config.yaml
n_layer: 10
activation: "tanh_gelu"
norm_eps: 1e-05
positions: "learned"
qk_norm: false
init_std_o: 0.0
init_std_up: 0.0565
init_std_down: 0.0
optimizer: "adamw"
beta1: 0.95
decay_shape: "linear"
train_tokens: 95070000
Each number is 200 + 20 x the weight over its row's rms, rounded and kept within 0 to 999. Layers, rows and columns count from 0. The size before them is the row's rms in percent of the matrix's.

# layer 5 MLP down (transposed), 512x128, rms 0.129, rows 187-214, columns 0-127
082,211,215,201,209,184,187,197,207,238,222,220,211,189,209,223,210,216,175,186,198,189,189,234,161,212,184,195,207,211,201,199,206,171,191,202,211,212,220,213,185,196,197,224,190,187,182,208,204,162,211,210,147,216,200,189,204,201,213,205,180,184,221,213,211,157,218,228,200,178,247,187,195,181,235,206,219,218,215,210,163,194,196,196,244,232,207,197,160,200,217,155,189,182,236,176,188,208,178,186,188,206,173,205,234,182,195,213,207,161,205,197,247,197,181,221,172,197,204,189,184,192,183,192,182,197,226,158,231
093,154,194,235,191,196,193,224,186,206,236,204,191,211,187,216,190,222,207,204,237,188,189,207,200,173,175,182,235,215,197,204,185,176,198,197,194,200,215,213,219,257,220,218,167,208,200,199,215,208,200,241,173,172,185,183,175,195,182,213,185,181,184,215,207,186,181,203,189,210,208,231,189,185,234,222,208,200,204,204,196,189,163,190,213,161,198,172,180,208,212,211,199,217,180,189,195,196,200,210,161,214,229,220,189,234,210,202,177,165,200,201,159,182,249,191,182,201,207,179,221,200,199,244,234,235,218,184,192
098,216,199,192,232,189,185,209,199,228,232,210,218,199,193,208,190,187,224,170,172,194,179,228,196,201,179,145,188,171,203,228,200,186,166,213,194,224,210,188,163,188,197,187,182,185,186,202,198,170,180,203,195,206,230,226,203,198,204,189,215,247,226,196,168,201,175,171,199,220,173,215,199,178,179,213,196,213,236,199,188,216,179,243,211,179,200,191,192,197,176,194,198,190,213,177,227,175,207,209,169,214,220,197,239,215,219,210,220,181,206,201,201,213,176,260,196,178,180,180,210,214,255,191,187,190,198,210,186
065,224,222,229,173,177,208,205,175,210,211,185,246,215,216,203,176,224,232,182,209,195,203,205,223,193,198,182,216,229,216,195,176,237,207,203,208,188,121,193,211,198,201,208,210,225,212,199,209,197,227,227,226,186,186,245,195,166,191,188,200,204,207,210,202,196,184,198,198,172,210,177,188,248,198,208,208,197,218,174,193,175,208,187,197,177,214,191,189,195,227,183,229,171,188,152,215,192,219,186,224,210,191,201,209,162,174,198,178,232,182,182,202,207,207,209,214,183,223,201,209,178,195,157,229,209,192,218,218
069,193,190,210,185,217,202,221,253,205,185,213,222,194,212,202,235,219,188,136,215,251,201,188,224,202,178,181,194,214,202,186,154,228,197,210,228,192,210,216,208,189,178,227,196,199,205,208,182,205,204,204,162,227,228,227,191,186,239,180,195,189,208,170,214,174,208,186,187,191,206,217,195,196,216,177,194,183,199,205,209,186,211,202,215,190,207,191,190,205,182,211,201,171,172,184,208,220,228,162,225,208,194,190,253,222,158,206,227,206,222,183,193,183,220,176,173,189,176,165,231,208,179,187,193,187,204,189,197
098,233,225,190,189,170,190,188,195,203,209,221,210,217,209,208,220,203,226,202,223,219,205,175,186,198,182,181,187,183,176,213,216,234,199,160,198,216,188,200,254,167,205,195,200,197,193,181,198,198,218,230,227,216,193,236,189,251,195,214,200,165,217,181,198,214,210,135,201,179,199,205,189,214,178,179,170,224,220,226,179,171,212,217,204,173,200,207,198,196,190,198,185,189,229,220,204,162,238,187,180,212,221,181,165,204,182,179,174,191,200,172,186,197,224,207,182,207,148,219,199,203,211,216,209,192,209,187,207
090,212,218,181,197,200,190,173,214,219,226,208,164,186,172,220,144,203,209,164,221,180,207,208,177,178,179,212,154,192,192,190,191,181,160,202,248,168,209,168,178,217,222,194,194,202,163,179,210,219,194,216,219,192,195,176,215,217,189,205,233,199,206,202,221,186,220,197,180,191,172,209,232,189,180,220,202,203,201,230,209,179,216,178,204,196,226,156,201,198,213,184,215,189,223,180,230,198,187,215,198,215,209,200,196,183,219,160,190,185,227,209,178,224,184,239,214,200,195,176,206,204,248,220,214,214,214,210,214
097,217,214,193,199,183,179,212,164,240,208,177,189,174,197,178,203,213,205,208,198,212,207,226,201,184,205,173,242,216,208,191,194,205,206,194,191,218,197,173,221,200,230,168,220,233,181,225,198,200,187,183,209,192,181,190,192,213,191,227,210,234,172,209,199,211,199,141,200,199,224,179,144,193,203,191,203,218,211,228,157,189,184,209,210,254,189,201,174,222,182,211,209,198,223,224,206,225,208,199,176,153,189,204,234,212,199,229,221,228,179,180,192,210,177,210,214,209,212,203,214,177,185,185,178,219,171,206,166
101,204,142,206,211,198,211,206,188,177,200,186,182,180,194,236,241,196,196,248,199,158,189,239,215,172,200,183,224,207,204,179,211,203,217,173,182,174,200,202,169,214,183,229,221,184,180,205,209,185,227,200,216,197,203,210,199,187,222,203,181,229,205,222,174,214,203,216,204,233,205,203,204,199,198,175,212,183,204,192,208,245,170,203,229,203,203,172,211,206,220,200,195,150,207,174,199,213,208,220,216,160,186,239,214,178,209,166,174,218,196,212,192,180,225,181,216,184,203,180,188,189,159,188,221,204,225,193,228
105,202,204,175,210,212,225,201,220,169,186,174,223,169,220,201,220,172,175,199,201,177,174,231,221,217,209,222,182,207,226,204,165,196,188,184,184,206,192,225,231,204,197,143,201,172,235,224,207,198,179,181,213,188,181,232,201,175,225,210,198,200,189,179,203,234,202,235,231,207,194,179,189,195,174,189,165,213,221,216,164,192,189,215,176,196,185,236,193,190,195,203,216,180,198,169,203,186,184,203,193,219,209,205,236,176,201,226,221,226,194,223,228,161,198,185,241,196,201,221,214,162,191,210,186,210,178,217,198
100,174,191,232,188,232,211,168,222,199,151,249,201,203,165,231,198,182,207,177,189,205,203,213,225,196,218,187,205,203,229,200,213,207,225,189,209,216,196,235,197,210,194,212,195,217,225,190,180,206,214,194,201,206,231,195,184,211,217,199,204,166,210,161,185,196,207,193,211,167,226,205,214,177,212,199,166,233,164,199,176,206,205,225,186,208,216,215,208,185,159,205,197,234,204,180,163,176,233,157,224,188,223,201,192,196,214,238,182,209,169,156,205,172,210,232,201,186,193,178,201,195,200,201,178,209,199,173,198
105,197,220,195,210,170,189,215,167,220,194,195,200,196,187,221,193,188,189,191,189,211,219,249,217,221,209,221,152,147,195,191,211,165,215,198,190,192,215,209,178,213,206,210,215,157,203,209,198,177,169,217,187,210,196,219,180,182,211,239,205,181,205,224,204,186,182,206,216,211,192,220,176,187,207,178,186,209,225,208,198,176,216,194,199,191,197,202,233,150,237,208,194,179,234,158,233,211,207,210,185,200,166,199,201,193,213,206,208,228,222,220,170,236,211,196,212,174,201,195,193,183,161,180,230,213,229,211,166
097,191,203,194,217,205,220,183,186,205,222,183,215,211,222,195,208,214,172,186,207,197,209,189,184,167,167,198,195,195,204,225,217,205,174,204,175,195,217,193,200,197,198,159,194,179,208,243,207,156,166,180,206,224,215,185,214,223,157,199,232,189,183,209,165,186,188,187,186,229,212,196,188,200,170,205,207,234,160,211,209,193,230,208,210,213,191,193,205,260,167,203,191,195,206,226,223,192,214,222,231,198,166,249,218,197,194,203,193,208,174,209,208,207,187,209,180,234,232,181,196,198,205,179,171,156,207,217,235
115,229,184,220,170,203,207,197,220,249,197,206,218,188,217,202,180,169,219,189,179,192,191,202,184,183,223,199,167,217,217,179,193,198,185,215,197,206,212,216,201,169,181,185,181,185,200,225,234,211,219,215,195,214,178,194,173,211,196,237,202,176,147,256,207,203,201,204,213,188,210,182,186,195,196,216,213,227,210,187,162,205,192,188,207,181,227,185,192,191,221,175,206,199,199,185,194,199,188,174,236,206,221,171,183,181,179,222,212,175,219,191,179,207,221,195,225,200,229,170,172,244,241,217,211,176,162,175,224
095,195,244,211,214,174,179,226,192,206,191,181,214,191,220,188,198,203,178,216,183,176,244,195,187,198,205,154,223,189,224,186,223,200,213,165,190,202,207,195,221,212,196,158,205,187,167,176,200,167,186,183,231,231,197,200,202,201,180,227,213,219,199,168,185,207,239,178,215,184,208,223,184,217,220,227,201,188,219,227,183,210,197,197,203,208,225,185,221,246,213,213,153,197,196,167,164,206,207,196,181,215,184,252,220,237,181,196,186,188,211,176,192,200,220,203,170,187,212,198,190,212,163,192,220,202,183,189,206
090,212,168,222,190,179,169,190,218,202,227,228,234,212,210,168,187,173,202,180,191,201,195,241,215,208,208,245,198,227,237,168,209,166,173,176,224,205,213,202,216,211,218,215,196,197,237,228,198,203,171,196,217,196,199,180,219,202,158,203,209,212,202,194,182,201,195,218,199,237,226,209,207,204,218,174,191,204,184,161,216,170,183,200,201,201,233,225,199,166,205,178,207,231,204,215,193,169,202,191,177,195,194,190,196,175,213,224,177,200,197,173,179,170,217,191,217,216,211,236,159,186,211,203,218,162,182,202,177
099,203,238,189,216,180,201,198,177,185,190,219,228,204,249,215,211,198,233,183,193,179,198,173,217,195,184,241,221,188,201,246,170,194,229,223,194,190,200,176,218,208,207,204,226,204,200,205,204,234,210,210,205,216,208,190,186,197,176,239,182,195,186,191,230,175,197,218,193,204,182,140,218,159,207,200,189,185,208,205,179,218,200,178,197,208,188,178,190,174,197,224,238,183,195,190,205,185,235,177,205,205,217,172,158,170,192,173,180,205,203,191,192,205,233,214,206,192,181,194,204,201,178,217,222,233,152,213,220
103,201,186,212,231,205,185,208,171,186,188,206,184,203,144,190,181,178,185,215,216,211,212,190,194,200,183,228,205,179,200,172,241,205,224,183,181,223,216,189,263,223,226,189,202,213,207,194,192,208,223,185,188,204,194,233,202,201,195,189,223,170,206,171,213,194,176,215,172,170,196,158,216,225,191,197,226,240,185,246,181,180,205,196,181,195,211,202,212,236,211,185,231,242,180,179,197,214,168,211,209,211,216,186,175,180,170,184,181,187,187,218,207,214,216,199,187,204,232,204,187,178,200,219,190,234,175,211,199
120,184,232,176,212,206,176,157,210,210,215,196,166,221,187,192,181,207,219,202,188,207,204,227,169,247,208,166,204,164,221,218,221,212,220,174,201,179,192,192,208,206,200,204,207,238,256,181,197,203,183,218,214,201,190,200,173,220,216,203,211,179,221,223,218,216,185,201,226,204,196,199,186,200,210,196,186,226,231,149,206,165,219,183,196,216,208,208,196,175,197,196,195,175,225,188,169,186,223,206,184,175,176,189,185,186,223,205,169,189,220,223,214,211,162,206,163,227,229,217,221,173,193,174,191,193,212,223,222
109,225,202,212,176,178,246,229,237,231,194,168,209,201,225,215,183,214,225,178,186,196,183,199,184,231,195,167,163,167,261,178,184,203,206,197,203,188,202,223,205,201,164,201,208,160,216,223,194,189,183,200,209,215,191,233,177,213,212,162,210,187,225,195,211,170,196,214,195,175,198,200,191,191,207,178,200,201,239,196,173,196,236,196,192,174,176,209,213,201,182,199,225,211,195,196,196,191,199,192,211,236,202,187,198,214,200,241,240,181,221,210,225,180,197,206,174,166,198,200,218,197,192,211,194,199,228,156,188
098,161,239,206,218,210,211,202,184,162,217,205,197,200,213,202,207,220,212,210,187,195,185,162,220,185,185,187,154,190,226,200,142,215,197,183,201,225,202,195,192,161,187,218,223,204,223,172,201,232,180,220,196,208,208,215,195,221,213,175,170,223,199,180,213,215,193,193,187,195,223,207,181,209,226,189,198,191,253,195,204,208,204,204,202,197,208,162,185,223,188,191,186,211,170,206,236,215,221,243,198,219,227,192,206,214,180,196,207,206,209,191,183,204,180,218,175,206,189,208,171,203,201,150,184,157,232,216,234
109,229,214,207,184,207,153,161,204,196,239,168,183,223,215,229,191,195,204,200,206,186,181,176,212,205,184,206,190,202,199,158,156,188,218,168,226,215,194,197,204,191,184,214,211,186,151,221,192,207,181,218,174,191,185,175,214,198,200,220,164,201,232,173,186,180,187,205,196,173,206,227,246,235,230,208,225,234,201,207,179,220,189,230,224,205,172,213,216,205,226,210,221,217,223,181,200,203,167,176,203,200,180,195,224,211,194,187,196,239,193,206,206,211,205,203,209,177,203,230,167,185,235,183,215,196,202,201,208
097,226,215,202,180,198,223,196,192,214,225,235,189,209,179,196,175,188,196,198,139,203,227,186,181,244,193,160,177,217,210,189,178,176,206,176,200,182,216,187,200,181,214,232,223,176,145,234,199,144,196,202,229,223,163,215,246,187,216,226,198,176,194,187,168,195,227,181,222,182,181,183,196,195,222,216,219,171,211,198,220,210,234,209,202,196,190,181,209,200,218,205,194,222,192,201,219,177,209,204,190,203,193,207,211,211,188,222,202,205,204,184,174,208,161,188,177,207,200,193,218,219,195,193,172,221,202,190,219
108,244,213,201,199,190,207,207,219,212,156,219,188,212,231,213,180,183,184,184,192,185,180,167,178,169,170,200,215,213,212,201,194,170,203,217,209,214,202,219,200,233,204,227,196,225,216,218,203,151,181,169,207,174,179,200,200,217,212,228,151,217,163,188,193,193,188,211,200,208,191,225,184,205,192,193,202,202,241,179,200,212,225,188,170,241,213,177,190,223,212,212,196,192,198,168,232,206,208,196,199,153,208,184,182,202,234,213,186,206,245,178,214,178,219,217,185,217,210,184,214,195,231,204,193,194,165,230,195
099,203,199,242,171,168,199,194,222,150,221,152,212,215,232,192,226,198,190,186,207,213,212,189,169,212,242,194,205,173,196,207,172,208,204,206,224,196,195,203,221,216,203,240,167,191,182,225,196,173,150,192,212,214,241,237,206,168,199,181,219,201,192,180,225,202,213,187,219,182,201,212,200,189,183,174,186,189,212,166,208,239,204,226,212,195,220,181,190,218,161,207,185,209,196,226,232,171,222,218,200,172,208,206,214,201,203,186,197,202,172,205,200,149,219,198,196,197,176,201,198,187,203,181,192,182,183,211,204
105,196,178,180,194,201,179,170,176,203,195,197,217,188,210,165,215,183,200,186,162,188,203,215,185,186,160,179,199,207,198,191,218,207,195,212,192,204,197,193,237,182,186,199,171,196,178,226,204,185,185,228,197,171,202,244,193,193,230,220,200,189,264,237,184,229,223,242,190,170,237,193,210,218,207,185,200,152,215,240,231,206,199,184,228,225,189,183,219,187,217,205,172,197,239,212,213,199,187,160,184,213,188,186,200,204,214,215,189,208,189,207,196,156,205,227,215,195,188,217,227,203,180,180,209,207,206,206,189
085,187,197,178,233,154,197,191,242,177,198,226,226,182,223,201,210,224,200,231,199,226,177,240,177,198,191,232,209,204,206,208,222,166,190,195,209,219,206,189,180,216,169,190,224,234,189,203,159,200,183,223,189,183,205,209,173,207,215,178,224,198,219,200,179,206,185,221,207,199,183,156,213,209,251,202,231,176,176,178,186,227,192,224,176,216,189,227,178,206,186,198,200,195,219,179,198,170,174,179,191,193,196,213,195,218,216,183,197,210,209,198,243,202,243,210,197,164,204,200,200,216,215,171,223,179,197,183,216
106,176,217,170,178,164,190,221,170,190,197,217,220,182,176,229,197,214,206,215,171,177,200,182,213,214,213,212,195,173,217,192,181,188,197,205,206,223,214,211,178,187,214,211,212,187,184,171,202,193,176,228,211,189,236,210,162,188,162,199,212,207,194,150,204,207,176,214,232,216,240,220,227,160,189,212,189,225,244,168,207,189,186,206,206,224,198,228,197,169,177,190,198,212,188,189,189,165,218,197,182,191,212,194,194,222,195,167,205,172,246,220,205,194,216,248,206,217,224,190,219,199,188,206,202,231,196,194,176
# layer 5 MLP up, 512x128, rms 0.149, rows 188-214, columns 0-127
095,197,189,186,209,209,227,174,189,182,137,178,179,186,201,228,221,196,169,200,180,233,215,194,209,138,201,191,186,204,198,211,190,195,181,198,203,174,221,168,181,194,231,193,170,195,197,194,200,181,191,199,195,143,202,211,212,157,209,212,215,215,231,214,192,185,195,195,225,196,190,211,183,228,173,185,206,181,220,176,209,188,205,198,237,245,177,204,203,186,207,166,221,211,206,178,197,216,207,210,199,161,199,226,198,155,179,183,215,207,197,188,227,208,184,217,228,194,223,230,188,189,230,190,202,208,209,227,215
100,170,189,169,192,202,204,203,211,201,184,203,176,189,185,207,207,211,191,205,173,206,192,181,124,170,223,180,235,205,244,235,210,189,189,224,211,211,205,189,160,217,179,188,178,214,207,188,205,229,162,201,232,219,184,187,193,181,159,190,199,208,179,214,210,197,184,184,178,229,198,200,181,184,215,218,189,219,199,209,202,217,181,209,193,192,183,215,184,226,175,231,234,196,190,236,211,228,192,207,211,242,192,177,172,218,195,189,201,202,231,215,225,227,242,202,181,210,200,218,170,191,219,211,190,182,177,201,218
078,161,173,203,220,209,197,224,211,184,192,185,205,191,175,238,222,233,206,179,207,190,193,178,189,193,185,170,202,211,188,229,186,229,178,198,188,169,234,181,186,224,236,167,189,221,220,211,225,212,192,200,191,169,208,206,166,159,152,219,193,204,201,163,208,213,176,191,230,169,190,174,204,174,201,181,180,220,174,223,177,227,192,191,189,198,174,234,174,213,175,225,224,192,200,195,201,192,182,201,214,187,223,214,160,188,214,177,217,224,164,217,214,195,181,199,218,187,193,199,174,210,208,220,200,199,172,188,210
066,203,168,193,206,204,212,241,238,247,197,208,230,177,168,204,209,202,193,193,206,214,216,189,191,235,218,171,219,231,243,203,182,218,179,187,200,192,208,175,194,180,207,199,221,199,201,199,183,193,231,191,175,218,179,197,194,183,203,186,198,223,207,214,195,193,215,203,216,208,203,154,193,213,220,155,176,152,196,196,216,192,195,206,238,211,170,183,195,179,220,226,239,171,188,193,224,222,210,186,187,193,177,183,218,237,236,213,225,239,240,215,211,218,155,202,194,183,193,201,207,205,207,183,197,197,210,207,205
096,207,198,215,205,191,203,184,195,241,208,188,231,182,191,189,213,175,199,218,203,194,210,185,185,179,239,204,203,223,173,180,202,187,169,199,185,174,198,205,210,172,198,199,201,231,222,206,182,176,187,234,197,210,195,195,199,204,148,167,204,233,186,191,164,191,204,242,170,187,216,189,198,199,223,196,168,197,184,231,237,220,171,229,209,197,207,190,183,207,182,201,194,208,192,187,196,215,202,217,182,172,205,208,184,229,163,195,223,220,214,256,222,185,170,223,209,237,210,228,217,179,165,190,210,193,237,218,173
094,189,200,167,188,227,206,244,208,195,209,190,223,199,167,184,192,212,172,164,208,200,179,186,180,191,195,224,226,194,196,183,217,196,146,188,190,197,213,186,190,204,195,237,172,233,179,200,220,190,191,169,150,207,164,189,196,201,179,222,201,234,200,192,182,184,208,246,207,162,213,184,199,178,210,210,206,194,197,216,169,202,180,207,229,171,190,184,205,191,236,222,210,226,216,196,206,240,200,210,210,174,230,174,198,206,201,188,195,213,214,231,180,185,241,210,220,216,178,219,208,191,196,231,228,205,227,178,208
096,215,208,188,214,197,184,191,189,212,224,199,178,205,227,195,225,186,173,184,222,218,195,203,208,195,213,196,199,206,201,190,176,185,211,132,211,181,208,224,167,206,211,244,183,195,168,194,196,187,207,198,213,215,198,189,222,227,205,225,170,182,189,223,216,179,206,242,188,205,184,173,168,199,220,189,196,216,183,197,263,198,202,213,192,156,169,160,206,234,234,205,211,201,184,200,221,212,182,210,240,208,192,232,197,194,205,215,186,211,185,208,237,220,189,177,179,231,179,173,202,193,202,194,163,183,221,213,202
111,180,196,174,198,216,196,210,209,189,230,201,235,196,201,193,220,220,223,199,186,195,196,170,162,207,181,212,224,255,199,191,209,229,184,214,212,153,208,204,201,198,227,258,207,209,185,187,187,233,193,201,158,185,203,172,185,200,214,201,214,228,192,182,203,184,211,197,191,204,186,193,198,208,197,190,177,200,181,223,199,230,155,189,199,211,181,171,173,206,167,200,206,178,194,215,216,200,203,194,211,165,194,231,182,217,189,212,178,225,256,246,197,216,226,162,189,210,194,218,183,174,185,196,172,190,193,186,205
106,212,206,175,213,203,260,197,186,198,196,155,216,188,181,206,211,169,161,216,199,193,194,189,193,160,225,206,217,209,191,217,204,163,148,190,194,215,189,166,157,192,177,185,200,192,205,208,220,217,198,191,208,175,214,180,203,185,180,203,194,245,193,211,153,201,217,227,206,215,182,231,224,210,187,188,198,216,166,206,191,235,203,218,207,206,174,176,199,196,192,226,180,191,220,217,206,224,196,177,184,174,222,221,189,204,205,188,196,202,203,242,206,185,238,175,186,234,232,205,205,200,194,194,206,161,216,197,210
097,225,206,203,191,238,231,205,209,208,231,185,231,190,202,207,187,202,217,169,181,190,201,166,160,135,238,198,189,234,185,212,204,187,176,197,201,193,200,202,190,148,185,235,170,208,188,142,204,199,169,200,197,204,182,215,209,175,161,204,197,249,177,220,196,184,237,219,177,229,207,222,180,189,209,182,203,184,192,194,211,203,211,209,221,213,192,201,167,203,206,182,190,189,181,208,216,231,212,220,194,203,197,217,162,187,198,215,213,205,213,192,186,193,230,172,200,221,214,185,218,194,209,210,221,189,184,191,195
106,211,212,212,167,175,244,178,177,197,207,217,199,185,216,197,200,205,209,195,191,194,184,194,190,210,183,160,201,175,218,203,236,199,191,188,198,193,214,209,165,187,199,161,197,192,222,210,216,204,169,235,236,215,184,156,192,176,189,198,221,207,225,188,204,169,194,193,204,214,178,218,204,214,189,181,205,246,208,215,218,187,199,201,178,207,186,199,193,179,186,235,194,239,207,177,211,208,161,181,175,202,203,223,163,186,200,267,219,201,187,220,217,194,186,178,244,184,246,213,197,190,205,218,205,211,187,231,211
105,202,202,197,187,225,189,193,179,159,208,188,239,201,191,187,202,234,182,192,164,209,235,200,174,178,216,226,241,167,224,194,222,200,185,213,204,185,212,186,211,211,191,205,207,206,209,179,214,195,166,200,230,217,201,160,196,177,174,191,246,208,234,219,150,189,214,235,178,201,191,184,219,178,202,184,174,236,182,203,226,192,198,211,185,212,191,231,198,187,193,224,199,250,230,202,155,224,193,202,188,212,196,175,195,178,184,219,209,180,150,191,211,237,205,209,185,195,198,211,200,197,188,199,198,217,198,199,197
118,153,175,176,173,224,197,203,168,185,205,194,153,223,206,223,235,195,203,173,226,203,169,163,188,207,199,199,230,221,178,206,199,213,165,186,195,201,225,151,196,204,203,175,193,256,211,180,203,203,187,178,186,183,241,193,174,186,189,201,212,202,212,196,195,187,187,211,186,199,172,198,202,195,195,203,200,214,186,229,224,203,183,203,196,209,172,185,188,202,221,219,230,217,190,216,202,179,153,212,214,164,232,215,201,208,163,242,230,200,205,199,233,215,222,188,191,190,195,202,182,187,159,206,197,201,190,192,208
103,201,179,194,204,187,191,151,179,169,198,219,175,220,214,189,210,177,207,193,248,184,158,213,226,190,182,226,213,186,201,179,191,194,223,186,209,203,207,208,178,236,223,211,210,202,202,196,219,196,225,194,205,210,204,140,173,224,203,234,231,187,225,184,221,177,204,226,191,197,188,206,194,194,225,198,214,220,185,213,207,226,206,201,207,196,182,184,201,159,214,226,206,203,196,159,162,201,183,214,187,164,229,218,187,191,203,220,187,189,242,219,208,233,211,228,194,215,209,190,168,198,179,199,200,224,202,230,158
106,203,191,195,171,206,210,212,193,173,178,159,212,207,191,234,209,206,170,165,203,205,185,206,195,187,198,196,188,203,241,235,226,195,204,172,199,168,213,173,178,217,207,242,194,184,196,190,195,192,193,200,178,190,192,188,210,187,167,196,168,238,203,202,210,179,225,205,192,264,202,162,217,212,205,191,228,224,213,194,261,211,189,224,195,208,190,203,177,173,227,200,213,247,202,173,185,185,180,215,226,167,207,211,193,190,179,223,201,229,203,178,200,200,193,214,171,194,199,220,213,201,189,225,192,180,235,215,209
091,201,183,203,170,207,206,199,160,194,182,194,172,211,199,217,221,216,201,205,227,212,181,222,214,200,219,192,215,197,159,230,203,174,187,160,219,202,206,192,214,177,194,178,227,185,177,192,178,173,217,190,213,191,181,237,206,197,214,154,231,200,223,194,223,195,207,178,186,202,189,183,157,255,218,197,228,173,187,178,214,206,224,195,194,193,200,183,195,197,203,164,181,225,201,199,196,195,160,212,176,218,228,227,195,195,158,208,194,210,176,193,220,188,165,167,200,229,220,185,199,210,222,199,214,186,223,222,241
098,200,182,229,189,207,179,160,184,208,206,217,224,206,168,218,205,204,200,189,192,235,208,187,145,188,188,165,230,209,199,175,224,184,214,169,189,200,209,231,195,216,227,207,211,262,209,190,199,215,187,198,188,187,199,193,134,197,174,216,183,186,205,204,205,187,195,227,163,206,192,199,195,172,231,210,188,193,202,207,205,221,223,204,198,213,210,203,162,157,221,225,208,205,210,212,170,226,230,205,202,188,220,198,207,229,202,205,241,207,208,170,236,199,178,214,200,186,207,215,164,198,189,188,220,212,213,216,179
116,195,173,229,210,204,215,237,202,197,200,193,170,194,197,237,215,190,158,191,203,205,205,192,212,230,189,196,207,205,169,225,196,227,178,206,218,238,215,193,162,213,208,173,168,203,228,214,202,175,214,192,191,203,206,170,192,180,205,187,191,199,223,202,199,183,208,231,188,178,191,197,181,225,248,211,177,182,173,229,197,206,178,198,195,194,158,140,166,215,183,201,183,235,209,212,192,197,169,193,177,224,252,214,195,219,172,231,180,217,181,188,221,215,207,200,222,195,184,221,213,207,171,211,203,186,204,221,203
106,174,192,227,177,184,249,181,215,174,187,188,196,199,224,219,225,188,155,211,201,204,208,164,192,171,214,181,202,197,170,230,227,191,221,191,206,180,198,204,214,222,236,184,213,240,202,197,178,185,197,221,176,201,194,195,182,202,210,235,179,210,218,206,187,158,193,191,197,190,167,185,196,214,199,195,219,193,226,218,183,203,184,197,214,201,154,216,192,207,171,197,177,244,212,189,211,204,207,222,199,216,246,215,194,186,167,197,204,194,191,184,222,206,204,231,185,235,210,246,201,182,199,199,173,217,209,247,178
100,187,175,223,157,184,212,227,160,190,181,175,188,195,208,204,209,169,178,202,196,198,220,179,189,169,210,188,200,242,209,200,184,205,155,213,211,186,205,177,193,209,217,187,203,191,214,166,211,202,207,189,195,197,206,171,205,170,179,222,246,232,188,250,151,202,193,204,200,204,196,194,199,249,173,181,208,235,201,222,192,204,172,214,209,186,175,200,191,224,185,196,186,202,194,206,217,221,180,201,176,211,192,205,171,174,161,225,239,219,200,243,222,179,211,209,204,204,209,207,209,173,195,204,179,211,219,178,180
110,187,160,168,197,205,242,197,210,194,178,210,185,183,147,183,213,212,183,218,190,221,194,205,189,199,197,190,221,192,190,226,227,183,185,222,185,156,211,198,196,195,222,213,214,228,232,210,198,182,207,172,214,215,229,209,173,191,187,205,214,212,186,232,204,173,226,202,204,234,152,170,166,159,183,174,164,179,200,152,230,203,197,210,185,195,215,189,203,177,192,220,196,206,203,214,191,205,205,234,195,177,225,234,183,200,207,201,223,179,197,205,203,210,235,186,186,207,209,202,209,185,172,232,174,230,185,201,197
103,187,182,215,195,194,203,189,223,237,186,218,178,229,169,212,200,206,202,204,203,211,144,162,163,202,201,213,223,191,227,217,221,187,195,179,195,178,195,195,193,232,218,201,226,228,215,186,199,199,170,193,202,200,190,202,170,212,187,214,235,186,198,177,207,196,198,176,178,192,194,180,167,214,189,220,182,213,199,194,191,212,226,215,231,182,200,191,214,184,176,238,244,210,164,220,217,176,163,195,170,206,237,165,203,213,180,191,218,206,192,225,203,188,215,228,203,189,245,174,170,201,181,201,229,214,201,214,240
111,198,183,148,215,200,178,185,153,197,204,169,169,200,184,200,209,226,198,189,212,215,204,192,168,210,246,232,210,193,212,180,225,198,171,214,201,208,221,208,172,140,228,204,212,209,212,177,205,200,228,214,221,194,206,191,141,172,190,243,218,206,193,235,213,208,206,186,174,200,184,191,193,205,196,232,194,217,201,205,195,190,207,209,212,217,193,218,192,207,219,222,242,189,205,177,176,229,170,218,175,232,217,195,178,186,196,232,224,196,183,199,208,217,224,176,191,169,211,206,190,191,191,208,201,185,176,205,185
103,209,183,208,209,195,173,193,217,177,204,200,139,188,207,247,232,185,198,210,210,197,153,188,180,179,199,175,209,227,225,209,174,202,200,211,186,197,202,205,187,199,224,204,181,221,201,169,214,171,214,203,175,203,201,205,143,178,186,218,239,224,181,198,200,211,208,207,209,201,204,177,167,203,179,228,206,201,174,218,164,199,214,202,230,197,190,205,211,196,202,216,206,237,198,211,183,230,175,194,181,202,215,212,188,162,215,169,205,220,202,247,220,157,198,163,193,232,221,203,201,190,171,215,207,203,173,196,219
108,194,196,215,190,216,203,188,200,214,201,199,177,222,160,191,202,185,194,189,184,193,210,192,194,203,218,203,202,195,204,202,194,194,227,151,215,170,228,184,189,210,206,176,205,224,238,202,207,203,214,188,209,209,185,186,197,229,173,210,178,186,193,218,204,132,216,209,182,204,195,187,196,210,238,207,198,225,175,228,221,230,195,214,190,198,198,172,194,161,174,188,181,215,209,187,162,173,175,238,209,174,232,188,173,199,207,215,185,170,240,214,229,218,185,174,207,242,189,231,166,189,201,196,183,201,190,249,216
101,189,182,196,212,226,210,206,210,197,217,184,195,195,186,220,224,243,181,198,192,228,217,218,189,175,209,213,231,193,198,193,200,173,189,163,218,171,224,183,172,190,215,226,197,241,194,204,200,190,196,154,165,144,228,199,181,181,199,188,215,190,232,163,158,201,207,189,204,186,161,190,192,189,231,187,180,166,169,199,191,208,171,208,191,198,160,204,197,189,207,206,188,221,190,201,188,188,201,192,213,195,219,218,174,189,205,190,204,240,225,235,239,209,248,201,219,231,213,208,193,184,194,195,201,213,197,174,200
107,209,143,223,199,218,169,180,171,246,210,187,155,201,212,217,204,194,184,184,232,229,205,182,181,171,200,192,247,176,195,199,210,188,192,162,205,234,196,215,195,174,239,210,209,205,177,203,201,209,226,190,227,184,198,178,175,193,172,198,188,208,229,187,212,169,191,176,203,201,183,216,179,199,171,194,160,198,171,220,186,203,197,197,185,222,208,221,200,207,185,167,194,246,193,191,200,210,197,239,165,217,200,204,208,208,178,229,181,197,210,210,203,231,187,204,200,198,225,204,173,203,185,213,199,192,186,236,172